config.yaml
n_layer: 15
head_dim: 96
d_mlp: 768
vocab_size: 5631
positions: "rope"
bias: "none"
tie_embeddings: "early"
parallel_block: false
init: "orth"
init_std_up: 0.0549
optimizer: "muon_variant"
lr_mult_down: 1.5
batch_tokens: 32768
Each number is 128 + 24 x the weight over its row's rms, rounded and kept within 0 to 255. Layers, rows and columns count from 0. Numbers have three digits each. The size before them is the row's rms in percent of the matrix's.

# layer 7 MLP down, 192x768, rms 0.0738, rows 0-191, columns 640-703
100:119141120100169151116121156162061124113109147132094124126142087095151136100115119141093108133154115124136138159094141127132121128172125100123124106094192141105133125122111128120132161157170116
101:152118125102116171121123160156104095128083167119169164142123150133129133147134076126161137120063123130137133125153167160098142199110107138114144137170145130104075088087122125123090145130124135
098:114140149123172101114150138166133161144084121127139111101157112116130107153149127078074118134101115140150114138148142139098115143159144131078144137113140155141113162109121079090106125145150079
099:158133117124119152178119185118101111116126168113149148156127089133114197120136101153111101104156133128165115138172126126118124106126127141159132155132154096159145117137134117155125116148126103
099:103102081158114115153119144110132153122110127114118126120117170117150119167141110088135117138132137163139104119137125108119176123128127104117150124147138095110097100138136117178122128130126121
098:118164128138170129128106057120139124166161122179135111144089133142126094164152144124138142096144133087125131137120114106164121186133167126110125091119113120106151095144091093128158106103110147
099:094170115133120136136131153165121150142150144134114155115110126138078098094115118074098115146153130124185162129146106112084141167135130103150148135137112131165181146122122118131138148151149126
098:137152115143154147168165096147135142137109175129096122103182124143084126136134110105109126097126190090135130133130138128114099128158093100124116131114105121089140188173133076147147150147144154
099:149096112139114134160118155171126143106125117128131120125128124117139183159150118099124120150171088107156129145065158162157186149117145121110125142122121135116167137195043157118078084109140134
099:175140081139149123134165138137102181113134130131152085166115118137134154128148109129123130139169138122150049130144137149174128102155151160146126150113149118101160113126140131148173163112161128
103:109109121147121136127161106161153120045120101128112159128141082153109164133135087120093118082109103152147088123121113113155072142076116124115138167106155170113124121136109166113129132149092117
099:132125111150142137106156113099095096149117125087118151126143107098146164100162134128150095135145112151144171099178125139104136110151110141131100111144162119125164134086150145100126146144118147
101:078158093126129149153114136141135088126125132116120141146109116105152129128134119079148124129150094123087101127124150118118135168132152148093094070139131119147139144181188122125139135108100114
099:075124151159152129100123118155119137134134135116143115128207082094132097127107156096138115128112095110123113088158138123143151148136130150140119134158135135137116147113109148128093126168130140
100:169114129086114141138135175091121144080146101082127184127126132125150090143168136125120156144127092153147145146125086093134125150156096114140072118147130133109099136119130121141115135134117131
100:125086163156091104159119111167099121135122104145142093091145149191116145141139100116138143123165113157155152125154127144143109154127140203127174146073122137153161131140124170081159126105132130
101:129058112135114132145142060132093129152133126112158093149138141164124164130101116066121139099110087163078151121136112148161109113137168133113097095100112134068116131126125088142133144138126132
099:130126101117174146110082132175172121145101109187154107151119139091143135169111104136094125142100085133119089108108121141156087176095148138137127148146089099157129108169154101122119119094116156
099:182125126080148099145146157147115152184138160126120093167132106146133069111133148124099134144107153073143147163119076141151142082110089140157093130072130113135138099129149173126157130101130189
108:147136112078179140139084119132116144121084095161166120119112146140109134122070136088071137111162145097130120141127164119153169133118079113116113164147141144088146121125129150107074114085154100
099:097092156134111106114111123095132117117162146112114145087128153141143118114120130128130123134095119092097128127082130155114112093123115111116133140186116166129119123116131120123116103128104123
096:121123123172150126117147164126147138158164100113138111166170098130134109117114174138110117122111129132124073113131144145146121098152152115146145135146120131111109132120134125153162137151098141
102:105124137103127144133101105104125142110117187132136098129154164093119124115105120127126151088113127153118118132133109128104141150129091120155136128140151120170149092140105161146064085123132127
099:105162109101140172113093128163111127137137154138148116125124134134149136161131142127136129114116116118140138135137108095127089085125145177097170100144111118102108107106135134141126107108144133
101:119116126089091122097128123176147108099164127135091110154128126102125135128142124093086118133170158134116135132134088128088093115115125088126132091119090143124088105151106155109136110118084153
100:117096108096161139083120160134123137132129151101173131118144154119139101083180108133137201099143084159122163136136125128146179155126127166158099130146132142143099139156108117137149080118132101
101:117150134126134156100108092149136100132153119109147137069167115130141146132140070116154088139155146111167163104145069096101137125126169156121141119107112165152186129162142129144103123136087115
102:108144139141082104104119157111131159109128153142140156118184127135087176169093152174113110164126130089138120107103133161149079110150125163136146100168114135064144150164159141114116127102152122
100:146145113116112160111109132133116102127124162131079140133131099123134168120126123106155095145150109109122146103103144154142132138101183162099131128117095112117142119125137126101164143175191166
101:176088115136138092123149081146130116108120126070117159108089144131136149091153099101145169181121123143120156122155121152126154119165105128115108098145150145122112177150098129130115130091151114
098:156162145158095118132134157151115124119131185111174141110084149163113143144127106133164139148173117189168129120121132162138179153136143155116109122107114086111099117133124117125154125124131119
101:142121110126104141131096061126176130088151126135121147162127119146123080117124142102139127118091104123122139089131094113165151148104108123125126089151138117099101087178103123131109131129128140
099:173117098126121118167088115175136143090136101132156141154135093127113124139096118108107146102145152098119136112143151170118139110094122134136132190110128118153075068095131141170124131107123150
105:137156101121117106112145130094128117118141075104136116124113084130094141135140151127156066109132159118105080128108120158089094128151118099159107080108105132158105133079120128157084124088101160
099:146158142117127179133115134115114142175121104163132105110140168132123121139102114128115153123141151101117142166128108116124118134167134106111145189118126128104183130148128139098118090130086096
098:164159139126132135145122102147086173132140123160104108153099159103155145145126107093127134141172172120107087118155149146117125144131130088155109173134092145130145147106101130096141126113149118
100:132137153152095138156156158154137169153143158153128147146088128089151178102154126128171121159084113101086114145145125142157165139161105130114102091145128126074140134091172112168146177148144165
103:101105136135132148178171128186150095132164087103113106091183141140134109124163151134111108183089121079144123166109110126165154115130130090189124074139146170126165148152119159113141116132125120
098:140133107148101121124162130078093144130102149127136116170075141149083120147135143134137077129125102119141146179104134155141103181137150133183137134130151136150112151162113100164162082095085133
100:159128155161121113140113113106133162107071103087143086142147135158149134096139122118123112157132119132108123126158145119132168165140146116145102148154113123116089136109101169182097134157088093
099:131133126078151150142134142111087121120170115151094098125138144166120170147119101151125114149158149100113112144112159088130125128130148121133130108141090125136147143159125127101150142140128135
103:095142106119132099136103136135087139156134081142138112107122143093151106120164121139123118146145140126126171108143134080122129148126133093131124131125132127110091123080117178116163131162145136
102:187134131106109161160091100102155120146104150138157104124147128153143141126134183119118130121144140145128138143131103131182120154078106158114142145140158132158134101113116146132120118106151136
102:128110101096098137147169135163099126134138145113136121101107085138167119147121133141141097107119102150133139136110128089105114146114162131140112115156146183123151157102108128142080108099176156
098:102117093140136137119164124133116122144118126100150143135095130126128091152160107159094144135140116137147115101121141144145178127128119165145137123143099138066154104153104110125134135130137128
100:121108121117135109109122133162143137164146114139110129120099106113123144173142097140118141119151100122117134084092135110187121131123099107138139139095127124072148104120132157133119139128088108
102:141144115129096099065108079167132110115145108127119160111138115104160141136097144130106113135091134148106136135114152130156124082107108128096116126123104113119174105143102112125109131175135134
099:137094138106113145109118155119084113150112182120158119117131125100096117139119101158166116138137112111114160146178100135107134141150111159138111118140155109183118203109112129128104165136145147
098:115167151138124140111214103143163117134103155114103162099137169156127082115141138130190126145138133117149140146070133098132117115123118108131135137138169155128118156114130164089116109145133120
101:174119125120095138102140101111178140120114146072112094141144144151140111109129156120124083125087163103125113132126132165146113124181134115178120108172143116094136139144129150130105137108108139
096:094136098132121090103162093163148168121096153098119155133168140113085139123128138165137093123104127128124119093130102095142133122168138098128182141148107137161133084117134157156138130125175113
100:154119102149087119127129108168132124146125141163140127162144092128152118136147109118102151144175118161150166129079152069178109142043116127097096155134109124135116126136125091127090128131127094
101:130120170087082158127129131153145122195144082113176102126096119123130133154139090108123134089113147127079147207114089101151135141125163116129157095146144120106145097101110117125119084148132115
099:125090131103111146091139127173135173126133092132148080109148102134127135117142140136105121114087117144152121110175182127123081114144145121107173093089124099124158130121093116152142121121127142
098:075129150146125108081122144128139130129119139147092172106139097102135144111114128150156161092149114127148173139165107123147123139086079132130128109103150186129135149122100147095152104070105120
098:114133129141122130091115113152121136099143115136157106190094105160098120126138157127127160155106071125121071150142113115150114148099110104138114128117138107128141142099151132103159123078102071
100:118097142103115113148157091136084144108158158135151116105127132097129119140108134141156145171145115104142138080196126092107126123087111129147112105098110091115121108069162167118137148090122158
101:105140119100148140128118144089147114122100101093103091151157147124139109118087134108121139108120133101115102108110153134116162118108144103098116134157136164087110120172161110131112137145117181
103:152099125104106119112108156182127139136130146129160128141108114114181154129122093128126131139123135112090093122085098127081111083185149123109120103120158156119128141140109092139154136146132100
097:133094187140128126120098156099107148136116110131156118118130203151125194149090151144158122136157106132128094104132143113122117117127136107117181179147162158143112102100118163117124138088129129
101:147095106173090122157119106159106121169167097131106098119145092149120139111178129123114161149153102092137137126136156113173075081138094094191132105145096129118091135120158145091151144130128156
100:119157100120129145130118139108163116088094135108126088168178153118110172131128127139137129156157135183117139130153103133098141139152134120148115180107106106148162170090100161153181162137101129
098:163105143147120132156118136115160128105124095090174078107160144117130126149146154146142138124106096187114102116157086154117151085114182119081132121105141123188109127166099142101130134156193124
103:115080127122154137143098129124113152142092125145122140131089122114155131099131100129101100132152152121145144117148108146085148138147151132107116146117143111129155126088159156118117119174146130
104:105098157130123135151129146106131107110165107110153155103110114134127102142115130118120144132079155133088084121123114106159077108119133151155142138081131123093124125111145102106143130100110165
101:111145136095138078117159124134157133184170069152096152114161079124114145108141120150155092074137101144117154147148115106089126120143127126088163122143080190123129160131122101131143118114114138
102:137127125122115103106136123149122140125136121120177118123132138185131130108142157080154150144137124125178105101132138111147149158083131113104124135158107115143101129122138137135171184117175157
099:146123140146128144125142151102104138163130103138136141118138149150095118136172116133155137154147121162119093161115107141140138135140130097094103121143100144157134156119130133178126104094167124
097:130132127165102127135126135131139152093130113132149142111161162107130157141101126161110120095125129117120083074126133175126131129129148110184100145116072158153143160111162125136105121137151116
102:121173115161099125103148111130072132151130105133147132109130138103122095145141110167111118129119111104129123104147135109130147124122121098151138091162159124091104146140125129115110124130139151
100:120139120116145122096125124149124130145091153128132164056125177090111124134148138136151130117140098123098151125101117101090122112161139133090177097142138094086130118106143122121131167146100077
098:142106228098130122107124117163086127099139154111194145128125108142125153125121121109144072128182131127132176130136127132156149118155123117107091135112117126148131124123108121116164177103090117
097:134160147153129145132117126119117159143152127161159127129121105075122122169155111115142135078085113136146108119073114070168124163176138108118157114122142102092186133139146139115115139111154117
099:155126117154101125121121160136156146135116152125127101127123089121129059107084164110155136128127122142125127164117108165120152102131119100120146139124134117153074137130137143113143135152114153
097:167179145135144160120153097144149130131103137136153162125151107096103146150112112146097115146130096087111116166114145130102114120154151133145145150127120129149130151135149154118145175154093166
099:128100131128117095185151166115119095138097133134123063122124113120139146119127152149105150109152100134129159198123117102136118147107081090125161158086116163090090147143138128147095097112138123
101:148129106135126169133117146094167162136130083162124106147124109150094100120165132123109129123123115134157142096159174175129113140129149108138122097126095111115098117138094085130124093152159183
100:089108143100127136142162120091156165082119124161126136145141135129091134159114128126155170121111108128166121116140087113157157137186117131130127114166129072100121158099109129144115110108143133
098:104133125119149156138142136148127150115121145100141188161127112114110106128113155124103126134111124163138131101126165128155133156122122138152156145121142122121122154092081102116149128137116127
101:127163115145119089133139095073165124123104126136115193115094096136126158125098138094129139080140112106154115118114133122208134139107117106165158115157159117136116176112175145140135112153120096
098:108147145095119148106123101099114093086173132111112152152113094126126112161113144118153122118095119091156134124140103141123118180123130164094178160160125152112135118146115152084131089133149141
101:131097128164134099130171094105139100112107121124144109144127138167144124133105133134087167135131153096127099131126156149106189168150136107130121111131106141117168111122129140157089096153123112
099:107134153109125116130117111090123120159135125118164102137172126114146168190132159113138131124128093131109108116160132132107134092140136135165132111136156145131108119132135125126100129103135093
100:154110124156122119127171134142105131147119091107116119121121105139125084156161148117196131175110099163134117119084099123162109132132137179093132136136127175143079139161126126111152165167116108
103:156111117144155137148101146108095100127112112182137119104089084126113133107173122119131097144163117127071139123098158173123113150171069096140114139105116128205116152123147098121103142158142167
101:133139127099168128103126057153163138132124153132174121114091143124097145108101104128143145144138105191143111156122125195102086084084121117125145111149088088160129129109170161131125083138156125
102:168159115157138146149153106107147109124149099121114141115084136153087113102184151127114154157171137104136132143125140137106129093101139152142126132092132142108154136168161144125157137123143116
102:166144154159101126133108126114155127118130112109125154118148180108182120141113145128130133120158101164141123085122140095148109083160114123144129090085129099089141103110144125124141109103119113
100:179116182148126121112133127137119128123135154161124155134127170084116111122128154123159108113169113123159186173104121120157129123114113158137106110115141135088104122118121098151134147138173096
101:184101180131156118185107124125082133135115086125155140092107077147137108164145122087149108117155121107141116171114112066154157159107148122127116107117101113109102161146139110169130169165129100
099:147087105163113121121189118143091137126129110139131123139131131101133115161156098117142138093132157126152154114156145111167079103148125119091114108156112093130124169129190135065140115133131135
100:150107119131151149104124076163094105107130153116172137114162135091126138109207093119108143126161109121116113118121078104096107113093140136153088138122153107131137127117152157114145156137133148
098:142115103128141151096113151093099153132121096169124086164130122147126106125134142176131112127125124082096177133121164179103129101111109138136107138137146133163119128136084113148137174137122110
099:141098166140133152159110100116136149159157149138138092143149126154139123115139152126135124124142114133146081098136109116135101104119074126143135116110117123100092100067123109161137117094138102
102:121097149150134103135127110119132105117165136132123116138146150154106155095107186150123143168146108140074119116091140117109130161092133152116151100122131114104165113112159115112143135134091124
099:096112183100118131175133121114119124115141104080098107108138095167131128116155107097143165157133164143200083162172100127150104120113150170108126143112130092117137096146113146136060153125164112
099:144147188110090133129173118139134117098119126117116104131134165127144140127153142108159134163123133126135146155136143114140071116100109155141093130110121113145118131122153133123106114151091108
098:081152113127118116099165132100126131114167152117140147095113194084121158111149107109140143133127140090125109124166140171127090125148098172116141115127136099169121062098089162089108159123129123
101:151096116144151112112145143095109116114166184114156125137164114140108090133131136138117151146134116155117118093119071104170167120076159199139116141131128118100136122142176147122108135107150119
099:117109161155087152124130108149138122111118120162101159135159128087150132162105122096126102119113164107128127106123090120099172135092127154121128136105107141105126156142150110146096123137149136
101:174120132171127157150162095113076191087121138132090164191156154101139091120108136125098089080118109122133173096150131125154107094151136119124126151083105133121134125090118105123129136118134168
099:145128110085100079115140109157162091153104082155134125133150178127113061101116157111108120073101128072139132181116105117123120132113150158083117114145183107120083133090118114142179123144106124
100:129123123143114146111149064097135095118122129202117116114115156155114122149135115147146116121092151114121086125130146119166128109147134173108140142151169102140122101127125119116117095136161136
097:151095116094156129143112130128168105182145144130126126157103125109132146139113146134106127144128148156132144169121127126148144138097120138133130090181124113135152148077111096119109124106139122
102:134144120189142124110129119110094127113132129136171151136165134101172112155169131076155153142186109144141097115132146128145130141166149138136098138052122125148120142159124139125140146173136135
100:112134103145134149117130108104188128120125130117145123100152125155151122125113111103163102146124135124109143121137155147101118088144121135146143136160123155157122112149140148120128115145086125
101:122150121113138090117148114173093143108126121170160140107095107133149119180115070122115125141182115148107120121133132148126104126159107127101147112148140123134162176123196101148142144096137119
100:089129142086129120131112109139082108132116137143138104120125140122105107103138124153145110100145118148177108123162129126123148095136172119085143117123127124121118083123097097100117174096175128
099:140167148111137158132132119129127103144144136134138171154118150153115124132139083150170136104149114150119128109114116152137107111117117117118101199122117116125120149133113131118135161142151124
099:185107151113126123115113154106086163128126141113119136120161133144139098110128089093138154098097149128143097130130084137131088133122136148181102109088106116135134092156172095104147115142142177
102:134103129146082125142145145171062177141122119151135199144107089133131141098174165110101098159109128135102111172162119148120130136140134141099104084161112104122110156126094112137177136125088122
101:139154120166119102176141117127128130113140115105103170117085137151125120161092130101146126110156139131102154182129137098143168137107114164101127115132161168084129113137151136166152149140110082
098:132092119125092149053104111107132078106155102133090125142123109157124126131082120115122170152128151136131131176165081113147166116131172118137147116093119141151138123109080135110102128082131176
100:164112153140133092098162181155128120113167135142105129155099122149107095125144120150117146134108153133109115119125120145107090111108141186124138146134089106122155141129104161109144120109117118
098:126132075118096149119111118163111101182182127130143116156101148099133146113117166166157098119097110085119156159098128115115138100120119096086103102139116121104149122131124156156083124120088181
098:124164117119107131154157146112135127132131152168137145145166149131162134120131112140131098127149119132148098083119138128111136141123109100149137090087145176095103117153161127138123144094154109
102:157105114092110133103119155114158128132118140143168105134147147164078142127075143154095099131122142090154138088173161173108122100124105141117170114172148153117117174120132103141138091130118119
099:129138153110145116149150184133110104129126161126175159116152155130145124076144127099135100124119135132137119179132125130148108176078112077143137135122129133130129147125126156084127091111121096
097:106139150120132110137114139120128132212106137107107142108094098102116138133124123150116124150118145116124141119130133158120095117127124108099134154126163149143161121089131144114120130161129091
098:080104119129105146115128122116123158110136118145099150115115103141151111146136151131116119151128154138103154124092132134116167114124136145142145135118113109114115116119153103179143137180120141
099:135166133132135109077178161145148124116156126114084137144089167147109106091125126127105142120126114125119143133114131143158121134114169122125124103102156152096120088147122141099102122129097145
099:092122126125138136136071153122128118145108135130114105140149135087114090108115131107129132117118127139095122070115158095138061115146092129123139141110106125100093127098149111107080103134146100
101:127162120142117102115111104115150117100140174129122104131135133143098112103175123116144190112141126133135135103131123086135132079140118143139113150117093133098134108109111120140143166126133108
101:079129090141139128139110099133142103106123136127074107142160143118108161118134133112123144105121134137134127115131143143114139134127174104113125148128128118144153135139167137140138109109107128
106:118138129156155126148136113135125074140154140109088137158101108144128090114123099127135085118137091082110130119164134134152139169112128175171133140170096092108120117129125093143140126112142083
100:109133173147089141125158174117119115098150124143113106138152155104172159170154119182113155136139120172098143112123177069136145143115092158127111156133130155139117146105141145120161141161110108
100:159159117108119115125168114116119143118123157138118142136118153107110165069127099081140100115097146132137081122147133174121145114105164161127121118097091106161102149123089175125118108120086115
098:129137095101128095116139124140152117156127131092140076134153147204170115115110099132111075101115165153115114141121094168135060081130147146145126137126124156144180171129152121116101113111111111
101:132149135095144107100114138163137131091117111122139115125150127156112110143092080106130120134145098108154130113101109090129123117111198137138141135123143112123122136133135112121119164103129137
102:116122171117139119103156093126143141150126115070127113117130174210106093098137114125127124160155098167175133134125103132071175119136153133112151164125128145085156109146120150098142140147170138
099:155082150102107124127116133140166149146148129167120167104127123132129153117083182117111110118078128143104134124115145148140113139163121139098104131140125141178102127143136145096163124107138155
100:102146159139131100131137135085162086128132095126114099100174150133095123121160141132142152133147104137123198124186119110112164150148105200134100160125138135109124120130094150097126167150167087
098:116138105132101120194145151106111147136119107160128135118138120110106124165130153108109128140111115133150095116127182118155104106119152124130106134126102163116124152154132106084060111094105144
101:147127109157170062115115081142151170129172103125122094198150117139167151105149109123093127129152156136169140142119145125143142097139132084109179115106164151099147095106144132130159119150093144
099:127143126118126111113125146156116139149104134151148099159112088155124115176120134137116100096128138117140143083123144117121126139153129104129163156136204130134127125144138172154118097134116113
102:110158157103154177081107126140161109125117134154140099113108144133121169113106151147138080140148138098126148140088129140107115136182108129127143127102176119161111129127105128150138130112141123
095:122144134118069102131130120089153102134142100155154114120138139115123118144127134114093108116133089113115121117108122096126098114119112163105154120110121128150114142132113093071129110103108109
101:124136114154112134109124106117138138104156146120103138192141104146174061180142119133145167120097107124108135135136089123136123172082122143124111128167107133152138144132141125105129091100161114
100:133138122144113132114116140178137116098117145162141154107210160106100121130127144112090113127103153100126070161162098097121144153188124141139115134146159125117132107103098147108162131163155146
098:103105119141120111147171086165156158171097098097113119123161161170163143179133176150173160178088153161153101099127112093116147149109103146149120177098118144129156134136113108154155103122150128
100:136145105118067086139152105090160137133162103140085143148075130095123121099128112157174117149152124099118154136081114122139145144108166099144110129107104131133115152083175143105137136167120122
098:138092172127114138106145116155125099097151067085128121178107086169111120144153141096150113096120107119114117144140134166168080128131118109155111119114127109143134086156098121139136100131136126
099:140113131136109134106120135121142115171122153112122138112113160124146099091168113114125133141141208172123135108123121162128125099139113118130142147086122147079079071138087128212136111162146115
100:148154116121113121149111110084121076125157122167124087123153079141119111139104092137113141128139117131153181164125127129103160071108147122143149134115139104137132119136107161105093120160125167
103:090117152141140156137159152162140120167157143149144151166164132086120168124119139152147104138125146121090082106085150122134126148154091145153132135095119112125135149136075132133134125126117174
098:110146114150164122124152115130112114089110131146110103134181120070140125144110121147122172107101116100202148145107102155148124177135133147133116099116114156100141141104121122144140132130102123
099:115170109114090157106158153079155155174131128161145153102156135092094135142131120129151138147089113148111162102129143138093163184170135139116109058138165140172164101122139125097108116091120128
101:121144108094122145174109142149141135123124175097140113133152181122108141157149125152086136108160151129145149127128136169154148145130087117134124081167132112110117144119111137180101100146113112
099:149144109069135117138134134098112145144132149099121094146104134134086095152099118139111154132115166166175131100125125117131115112149152150147137141123126132193123135107126161105106200115155147
103:138098116106134114104117124130081150146114170121097109157099126125127109157105111146120126172165092115147133106147142127138113128101135137105107120135132132122114097111133061150151109124116136
102:143210111141155150140121118131123113155103149125123124114172118103145136110115152119138122121160173185172121142136128116129114143116146121102093120133128107078093147112114143168109156111151098
097:147087111109112127128151092082130118122106136082113124155156152133156079167113147122134116108110156123158152117111144112163118103143178148093147124088093076174112135118108098139138122126113119
103:118154107142131164182150125167158145115084156137121129095089111121124127157136121082114143158151121095158186132120118117114109143119131155101141150119114112154135114131146134128095110127135160
103:104083115113130095163149126181165126093125118105129102123104140110148132158172124139150093148123189091147118140114145159139143098120126175141180136123142162132139117129167143122160134132076125
099:121112118109133156145129143157153179147106113104120151113086133167150136140148093121151158168174137176148118119143117124138098143123096150135096139127143129097164144141108148150116130156126150
100:105109136124163121144117187142111122101134144131117100155113163121143161108099147154145164116159107143144128119108123120102111152166128100132114120128105118056151102130136141105109190104122147
100:123112070147148111108112139174147105109147161070090135122138098123096142145118124100103103123152130152149139092093108171167141126117141163120150112097135112070084124131112162132104123105126083
100:111127105127150084153147106126122132144120091116128152136123107119087144136149194160122075095094114126150147163138128112104121103158145057144139153167134156107155130154144146119135129113133124
101:132128143144105130117119130107131121121125143076151143110125168147127143167117118160162114198125137125141137137185139129126160148088131144152143126111163137144107139112180148137069140108178160
096:093117110154123122142146118103133111097137122139129108077113144148125104116151096162149139082117112101131131130174048138085148138126112104067182158136116121115142099150093098176085139132121126
097:124131117189123135157151088088139131133125149139097098117088142113124126105127174135161129136142133110112177092137153119161141142098137168121126100122130135134141121141140158127168163119152090
103:097080105144134093116166142148152121142139138127121107117155144108098137156146146139127108157118111170160126109149142193142126130117124147173120114130151137149116110155122128145157111125142121
096:105107159140188100093119116085165141151164150121124139148119125158122117129136156161128137113092116112081116129110100082139130157115115114147120108093108098098078117124133124125150150131136118
097:117094148153136177106121136079122129131125102119140098142107145088091193153143119134135095119126110159101091103142127134107102172134128101096156148135148092089133139150072157126141103142120116
100:141139139106110114124101140105172109126141130116136126168097139153092153118136114087091098093131120084161153101067158098153138141136117097166071134134113131086126119112154132113138139148095143
102:130127172091141120118147124091107164093105136119161090124107104143134115136097123114078122147157120149132092147138117152141139161081111107123157104118122090118111167115098118154183089172147139
101:129142172083102118106151092085154120120134141110139164159115115130105139084121118122126120126123117147111127112137172086182114115120083135142147117125135154094166134126161160137077109130132128
101:168165121122115169185134118096144090094125148069104151085175102141115114155153139118094103106114170121118136181161087154136130155131159147137099156128131108134123143156160195109121111092131164
107:117141147164124141133146091139114136140100097111164108093110147131094179140120128147096173120129129134155114068161170157144170115107161142143124139091126103154156146130108142170124149144106151
100:088102112158116171102082140123127114122134113114126130140144112086137123173098117090149138153149139150183137129136117096118144143145119123162143159123152127156136166140121141115064105134139169
100:142164151157162107119124139153148109098129146158079142161159126119128118145102153125135077172117155121132112168141097100156135149094120162039180151080150113116129142121134141131109116154135127
099:145153117147147147146139146090146149172149137162090148164121134121113126155133092077090175142165124121126159096100138119138109113114168181119129115176138134128113139147136101119153143120161188
099:151144125164133142170136116111109097168154126125169157111166165088112138127135124125110103151096138125124114167130125141143161147125068146132113112152112102064102122129122142099121063145129122
098:088121112116157109124183143182130136146118123133118138138122131102144145143133095128106113131121146119102111113132128111145110137168111102164153126134138095139079086101131138121193117086152155
101:103131161101158101115056137127180157116116135154143152114058133067162155094126117147144141122082125153146157106109125128122148118119092149123095162113141155140117141126091123072101117125126130
099:122118061177109151150139176125126128116129112174115106180170176095102140104113134123123088143094110148163121148147130124146107108147143150130167142120155132115153155130130152152159137109159137
101:117137141142131106108149138158127136138105141138132152153147113127154152135124114147109102147147123127123157102115141119150106132171136154139139150156108094130101080096124102127140084112101131
100:110164117130140110128149135171133141116156140178088140147103137108125147102140138136150169141143133155131133154138122071128136160119102124088092134139138101162124049141130131130104147149170169
100:108123136134143151172152123163130162148132111130165163106122113102125161100134147144155124122128124132146165132130109128113138170109123136145170116132119164169169087140129135145153113116083110
101:087117144142125127104150140128101130143165103153157125098142139104138135131128143149120160147106130154062179134131120145113097113145142141137067153119146093169129107109135147111115157126103144
100:107100108107117121073135085108146122146105078130147142091097106115139140127147123129101096113129089160102149166116161116081122075149130131114144145134156086122120139101135130123132171124144144
101:111114164067153109094100133128087149112127116103082122105139141106121162101129085129119152146061080138150147137153121115159163134097117159138126123143112117109121106150107113083117123103117110
098:145135169113111110146112107150115118108124102132124113143178178128117155138145173149102142175104160112090140116104137095118158130135134107125134154123121132195122105113143136159089086146129129
099:163089150140142136077112138168139153146141084098135113137109114129100162158076136113146151126168155095180139125153115113126168164135146153137105093113116127098154138136117134142070124122090086
099:126133123161075119116116159142109118099147144097091136096135078145165106095134124096136112111123105140127085091163086148099100124117154143107146163091110162090147112123122132119127148170125121
102:106109138142108100137130124136106089135125125132115106137131085122124156075142107162109132152135151080146141090145171131126123117109102066127154141113122115145084122137130129115131141081128137
101:118095120110107148135104118137170190159115167101111103119100105114156178125160101123106136146109146138141122172110116140137129116150134123134128093168152062167093139119113139098125149118125064
101:146157131174131140198123095092117111157092155128123102174114129164119132135110115145123107100125136128159179106118133113149132132138121131136134134146135114106102134121118122114117120115136127
097:140120127149142126117135146128148129119138130120152130149147158131087111135134135171146123090160115134148177122131110127117111102192141143130101140123113113136130152133120143169131122130125156
100:143097141127130151148120089103132124143117108092109131144170139133144083131128099136143163133144169140100130131094108195143116130140125157133124137162105103159138120171133137161143139122151084
103:124113126125087164101120149089159152087075122123118125103119090139165157117136112147141100122112098113102113130134139093145137109140119120127133137063179170126128114082130129151110115150160142
106:064119082126122167153119162104131159118183123158120186125105139143149124125123130139124136136110135108108139113092166169113127096100090121101136104131120140123153124145099130109123120107127145